{
  "d_mlp": 768,
  "activation": "tanh_gelu",
  "positions": "learned",
  "doc_mask": true,
  "steps": 4496
}
Each number is 128 + 24 x the weight over its row's rms, rounded and kept within 0 to 255. Layers, rows and columns count from 0. Numbers have three digits each. The size before them is the row's rms in percent of the matrix's.

# up: layer 8 MLP up, 768x192, rms 0.13, rows 352-368, columns 0-191
# down: layer 8 MLP down (transposed), 768x192, rms 0.124, rows 352-367, columns 0-191
up352 104:151141137116108103131117163137114127132178118093143139154119098119108125083121108121126128092110151152094134080132126131126169153132120130194157089138107151107136144132178127106126124140113113137146104107136141172132105105152123119097126115146120144167104155145115075114151139132092138123163147150116128183118169162098114147127186154133127144137142085103118164175134125097112115126121072103140127167152082138124162125109146103088141124133103150142130111118127116149124130129152122122104113097113122094167073154184156133074111150147139105122142103162168090145121129142126082121
down352 110:136151139157094081163159143177114083094129074129146125137126137151137141088113153134128125137113094114124154125122141123112168161136125156134132141151106120158134181125127130141164144161120095130177093123133157180099134144143157084132109096169124152106139113135137124144157101145149098150146155113130141148127173129117089152139142160110121100145124140118140126108130090074103118129127110159151112141108098136145137124150144153149170163127141138097095125125108150140122112126160131116105112153162116086130138102147156078095068149106149083184145109159097105094133143108161154153
up353 099:144173137163158147152203154141143141156110107138158098090142109146118178150127149145139104178131141173162104147167109103109136101151109120143134090111114111146106148069133116105106154145138137133142136072125176068154132143152120100114147159114149103173154151103111134119136113162120101139133142128152115112130126121149114132153131139129116100086123132105144119170146090102151099140164130106132098127120132116122106133175075123121118140101138122163140103158110141129129107120144133150091124082129110137155139158126119136116104078117152070133097100156126112108093104100106145125
down353 097:118159133102115139094169172119113118107137121152179137162152145107121104114163168104151134173124125140134133134130175127131148112160149144149121115103141162123178150146122107137127102109132146119156095111162115087141112144166124131171125135129109114162111137104123110151106142101159154111139215175148098073130094107113138130081152116087107110130106101113123087151129130100125115170138139152145103088135165131129135136143114104131144156140160131121117140096099129131161099161115111093095136137122135106138078120099100160119153101144154122143161156088148126173143132135126163093
up354 104:115146142149116117134155137139107118130124103069147165120170137146141148083157161146119145111096122155130118152121132129092139079180115135128165181137160116171165193136177139120124149124118131125181138130093162130152127068126170128137160130152070151118115120110115136124114143147134128109143130083075099116152125176087134118179086157125141131117148114124132087112127174138149091111113093109097144130133161115149092117134115091131166087124121174149116121134120146091133084127113113131141120112139104114124145143135115105139135101119119092119123143131137137148096141129100153134
down354 106:105137115149183085143132092148139134106145124111136118106135125106129137131126130165138098113082106126128098183139101121125117134157129115095146088152091166115136121095071145108100171135121122187167146154126123165163141117119094164170109119113140132156120161125150154105138101121132075132133100119152118140114139130123166132151106151120168152099155110153118171149114127141133137160097124133095135082105135136083066147135117122130132133096122132114119156163135171116102174144184124115117128142133171131139097147138104159141101151129152129105165093158168122145138142141152165151
up355 109:105139154067089125155128133080114137129101119192139129148110113137143130114106119135162107121113116109152131118148103126162145125109115110117149146121167072171116112162154152143147101121141168105119140151138131141139159165124166138183153132137121120123113145110156144129140171110104138103107090160130101103100099094111100105163117103157138103069116106113184144137127088129116131121103073152086134132105122126137088097102117129119115120102142135134122120108121121124155157169159132117075100146141132125141107106159167168145133105121105083103123162138141139140135129159158067134
down355 104:134091155113083119120101157077115131127134102116129175134118153089093116165126113126155161116117137115137140116107111125126165155109136178119153116109099135168145110111167163172109128102170107131117125138121121075137122132071141114121120106134139164134108119112121114140101133128115138096179128139092161076123087151159132133146148144122125150110133149120153140126097125142122132113157109144156172150119130141149098104114097189102131103163150124142129100146161114111127129126166154104101143127117159138127121115079165157127090105085161098100171143069119139148086099132091109116
up356 098:148105110106137107090089127134127106128152157146118126149080116119144151118153110123101152139137098143155152123134100139134107143127150142116123144085142149130130136160126154101105137065180099148077154151113140131161132174113074119146145138159098123151122138133136068127073132148129122103088152130109140149111110111133098118118133139153156124123145146133110144159177089150116120099157160127170162107146078126122112128121133146122134154149158111107080106136153087048119148136155105138124166113126112127152131137105102128133093145132115115128098121085082125108093092132139133184
down356 103:069169128115114123159121111131134128182147193174133103144138097152118131119124143156125120123187097153141083169120160147118118106114099161090101147168121133148106136108105141161140161119169104121158097090154138125145120140125140124117149045128139107166180095115148087144120109137152129096109133124119140129135115126132157134096117131120121127148111086118122141125140151124118072112135095141129100138142128164130118121169111126139139147103079099140097130144124129101132084096136109158129161145115118147151144150114129146120153142116182150145158126101129090128135084104112078119
up357 114:092150151142140152111120134140108122105129111093127142122131129100155115119101117130109098111117119103096114133104156123142131162158115168120151126095115096086138096172151121109123121070118116124131135190099111185174127087117126131142126131130112132123117106060144122085116140141083127121126102132128124073109179135136181115120138151127104111114122097137095139166126145142149107076132140114088127128146145089094089112150153117107129106127098153090161157105154141121134137148137150133142120137132147158087116087124149151083158140154144108125127170107108119149069186106112135116
down357 118:149165105115183124138147105172112130148140098180105119090151150112143141122151115130094137157102131158103157140131109106128077124101076145101111153165152118124110129130115109132104136145171174088139117119112130153140106118114146145127107078144137107099123128146089101104137143142108123128098135124134169125135108133152136158151111170100132106126146168117094103149134118121136125136112074114167141122139131155089134103154087154122094125130139163171170135122120134083148129136146132147100141129175139156113077119148140116162140132129107152101127106126117082196149126126195128170
up358 096:131069111138129158129127167136136142150149129092158140115146126123150118079141147141168138142117143190167145097129129138102150115139156083131115133126110121096185132141149112107114149142123157128097093142126166118087122132182109110094115106102101148142123097126139110124100132118109129153136095132092111121096154129148127126137152133110171148090122157131192096105059142136128125183148136080110103113145126120151111131136115151116084130122153090171106122184137126160130157182140115089107142101159100110137108120146148117136122127114139148114076137149168130114142123128140092133
down358 104:126171128095095117131173136172079100147129098127120115157112110144145111146089127144146110158109114126125135116092107122136099096101160145133107105185126146085120129075152129143130133131067164131132140100113119149108166090139098133110148123102107120112107059120140153131140156159083142107153096099106130101134132094124162153138121166130088144118110129150148150083115148129097144132129119124126107154094112150105125128104138131148146075150122130139124120172104177149183147132101102146121179138167131143142133174136109169112088134116141134168105133153156140150137142130108139104
up359 095:127174151152128087121102137159155083113102147135156136086094141170131097139109160123159122141107105125113123117141131126164133182114125148135157107124104178149102142166117146142120147096144091121111122096092131163166130101122109123125181156084144124130135157135146128123127116137129105122169094134161150149128131093140119085110140131134113099123140134121132121153164131134140144129142095120094103168069136133106080107113176113181111120153160116130074087181124174142141170135149176119117095123127143129170096152118142123102139128111139096152125102134169110125111134160150132120
down359 097:183114149126088136120103152121091094103123150097126149152109100149136155109142159152133143130131109121153135146085095132094122140155144139104139176107107160148158127150136151104130137122123133136122113133132134177117117104099135153164100123152165136141087108145150138167121118078110113127128166115155096153144107127170141129120137100106114144147162126151119151081120078101137082144119145154146117118140110122089111161140089138112118162124130103139135121144112146139115135138072189135112125143106179133092152067152121129128142152188143111174163143099108122104119076126083122144
up360 118:134113129100126127141126130164155091110102120122094099129084131148119099120154164119149123132068131140101098122112133127115153112135105170142107137141144110123131123150104089131103120140072138157151087152105104180086143132136144123131135167104125113129117090130104149079119172159087121157113123148107164144102123132153099145148129097144117081149162114157130167159113134097170127205142123148101120148144147108111124163159089072152123132159131176107137149135131122119149145124130171139134155133127126093135135132090112113138100123112119090126138132116143135123128133149155208169
down360 113:109178130129141100125132125126109130128097121147126110130078134137145119146102130137137099118112120144118158109099110141108109117163105123140111181126166127145119156150115114123159127141129128164097125103160116144146149108124117156138150144103074177138123103159124133054154169139156109110125108122134132130095097136144095152156107164154140094106122081160159117094130133108104139119111111119180133124076129187086129159140156110103104099110103110093117140117105128091133151110127147146093135096137129122125108178087088126116135160060134131170149125110137149162100182133103141129
up361 100:107136151088133151151131174103089111165118144109129142103146170150162124148118155159122136135127123121136163160141146097132119077184130125113121092131171144102115151164135100138132105140175099119130163098113150123094098117136112137124127158163136131170102115082099133122103100164117126119153141115077105156143109118093156162133146153157183097139144138138162123120166159135152157065096125174093131111140108095142118133151134126155170115149085121130138122185099131107082136121165136127126134094134138164106105130105166123113112115129137160133130098138134134093135107106130140104
down361 098:165125111136126142129116150103163119143142172108100138141162127133065135158120121127128140132107112133122141146173118116154097105144109155106093091136134122116133107123070138131099111123137139122124155100077115115164148130146121111129127173107116098107182168146149122157124170140105135133148168113132131089162137140111145100217154175088112064158134145165126135150151138106121094116097135125114130141116116108134145164141116144154137125120128144127123154154121111156142133105119055144129153118157107144131137113121143172092122137130150143186115138114124169113112104151137166085
up362 104:117126103148148107157144116132101103190140095075125118154151128154114077163156110162139130085143130116113130160184106184174154093139130172103131113106160135138128109112144123098125126126126100109099123146158110121142129098105139142098157120136119139178143133134169125109174204121102093110144114157105085116098156132145160080107161121118141117131139163104107102180150125130090114092142129131133114173097142131128121128135144096117114118155123153164146144159168122126121133097147140137109129115113110128122098100184143162104115133125109098122136121118123151118083115136104150125
down362 104:147104146133112164161122106136145164121102173139130120104132112097121138121125137156107092156140122101086141129137099157117108130107088093092141110096148154165119140137144145139107110144170153107156154105077170134120113106152093054156166095110126138144171105118126120113126097107140123162163133117121129101139111170169132188094126167125133166108130139143161139118131137132143109126124155113093116156177151120156152099128138148106173091140143132146198151153123138126095109136115104092146123156134123122153136167131118161099110111103131116099133155131092108146149151117139131080
up363 097:132138149136109168159112135095149137114094105122196115125094110133133112137163139152174108100059104165100054131168118124151145193108081153110105116102149106098150143125086137115140087150099109087125148145127130124167140122125076164140150136136127116111134160139116085123155166118118083133135122133145137125129130164127124153107088096074136165142142130102144151129104141142118148124135150148154121100144131127129134141121141097118147084145146190147164111147133141099144167145128135156157129102105132127109102093162156144129138129132123119145104139137097130139133106133117084129
down363 099:123132141112145151118130148130104156144102154112106121114169101109128118119107117058127075159149114134167115064134137129099177102121120120160132120139164136131128106119121101153126162152121135136140106116116181120112155132153149143109136088133133140094176134110126148114168120147180122174150108140157074132113122168120103097031147147127107133084098130134130130194129146131138140117145145126098139103119150094097129110167076119113146136129134102111113128170123146144152107155119126115104116155125117157094129146114093096132157156101088105136139117128131115123124143117156156141
up364 092:094131124139129135122123133173112086113112076112135108124103170166120117140127151113115110133165155179120120105152166129133159132079090124132118103134149137130130152124139111145124092162136144161119123150173119171140094133106126087147148122129124138106130114165119144129083189092113131121129089108130166147130102098095132070127136163107155121105121160142156144085160106148143110135119160128105098133101127128157154167098138101102135169116124123152050109117100138100111145093115134122114094115113143123112104126131127135105139102156098175121156169168122122134114171150109080139
down364 095:096163137142133160155110109136123150107130153155094134138093137087110124188083136105135107147074147131161071109114116035101164078111130130138122119124095104134104114116103132167131112146155131116143135100145118087117103109102173134133102129105113142133122109161145130094145117099160144162092079129104124135164106105133101130154127135128126093118116120150117110144112131137108151120143126129134153149142151113109170145126112155141142157143130156132132109154135104091109124121095109148114091120158120100126160140109191167164100143155134158141176126121133125144140133145124109062
up365 082:119112110145096114203129130099119133104118182096122115125149090129125154109105141152148171107156091089133112121117130144170122156149128146120090168100085091173144119100131176114158123172148108167100126126145140076138130140136138131120148117148145140160101121117104112097124111131142110157120126120119102122104167144127149135150120113132166120162125108125111097106087107134120135110138109099112104094148171110127162113091145143095161137127173133125100166108099110157161134117162129136083111150151108099092101136185113162111133093122089106121105143162126123139138143161173115150
down365 083:078077117164175139110147125124120111167107104112117145124111163105119134126150131115070165145094144104156147149148132119118159133139155137114166105104141111133107114109111157155094131104074110141107125144113096145075130099140071160114152117104121175134131167138125115122152126093128165140056120170116097163101109149136138150172134122112137153140121148133167137090073106136125132089090115114124127148123120140118159128152139116098143140162095104132139103152187145121154173115157120105143132121139147138117141139089145103128113089127107114172099137102132163127117133115130135156
up366 099:155103121142111156161133152181165121125095120110134147140116163142129151137140135109158162123138163162113158160118089094131094151132141144145134117132122113137152143164146129101107108129135167109127097112131104081172140141109142139120148176109089112177128095118110140138127127180122115108113102127136150147086118123139159154112146120131163100115081121155161087103152130139106120116125165078147153118149115105141124127102164131167118155150140170134110128078170148131088163177159108118110117135094105155063100133140132125125173112126125122159130116146131096069131173138124121112
down366 106:108097146138131156111103127154108092152134122106099145182134129143108163142143133101147147135081112123162127124129123111171159162151112109156158139143091120144136149148127161143145090164105150151126105143087121142137147158071106175164114134110138088136132092107143118132152089157124123160149091117134148141131072133152162139148140128129125109105199130169131121130088087135090168130092137118141151133117127148135182114082136129141156115091115080113099150118145113111161144126154141136130142137117100107116129169112154128122124140131107116134086141066170093110123127115125164153
up367 112:138138109159162131161158137152150101165170116084178080117150105164112128112165123141129139177085159131134078132127137110113155145163137131169114164092169146132114146145138095142081123123110090119129114154118120145158160080157125161120146133133138123130123139147112131121113141123126152116126178108108094101144105134126121152137106152172142152101103120121129104091143094088103125147108151150111126144151129088114063119120146090123144111136133105156145123170115118096143126141135143119164099131182111109126134105088143161168089115133126077095132162111140153132101166126152116121
down367 113:089151145144118146119115122138141118140137158148159089108107129156146095121098124171116131176085146108144146122138071150125138132146138124142149154141113135062131148128134117107099169120094125127186143154147116104118131099146080131096136122141109128078139103135124106096055112116099124120109153125130090155133157139152148085092097099160149157120105067113125133090145143119118130084144134150087123120127126104125114130137153192102157116130126122131169132119111134114134135085130160130128107124129090133117161132103157108161123112177087125137168106113151095153084140122139123152
up368 094:103134131119114132159133136124142140133116116128155172091141120106168107096117094139186153122138115087088141120138131124174143141151127141109153133117107148089173152130129165135163157162118118118134139148138142148107124117127131133125140145097092116095147133127149105163186059092129128124128085134139104140103113155136110130119152135144096138135153167161127158141153160147100112149107098176089101087140090123141111163122115143120074127106130143088102177116149099125074178102125104130105139146106109127116114153094130140148142117095106139130137099160150187122156153108170121112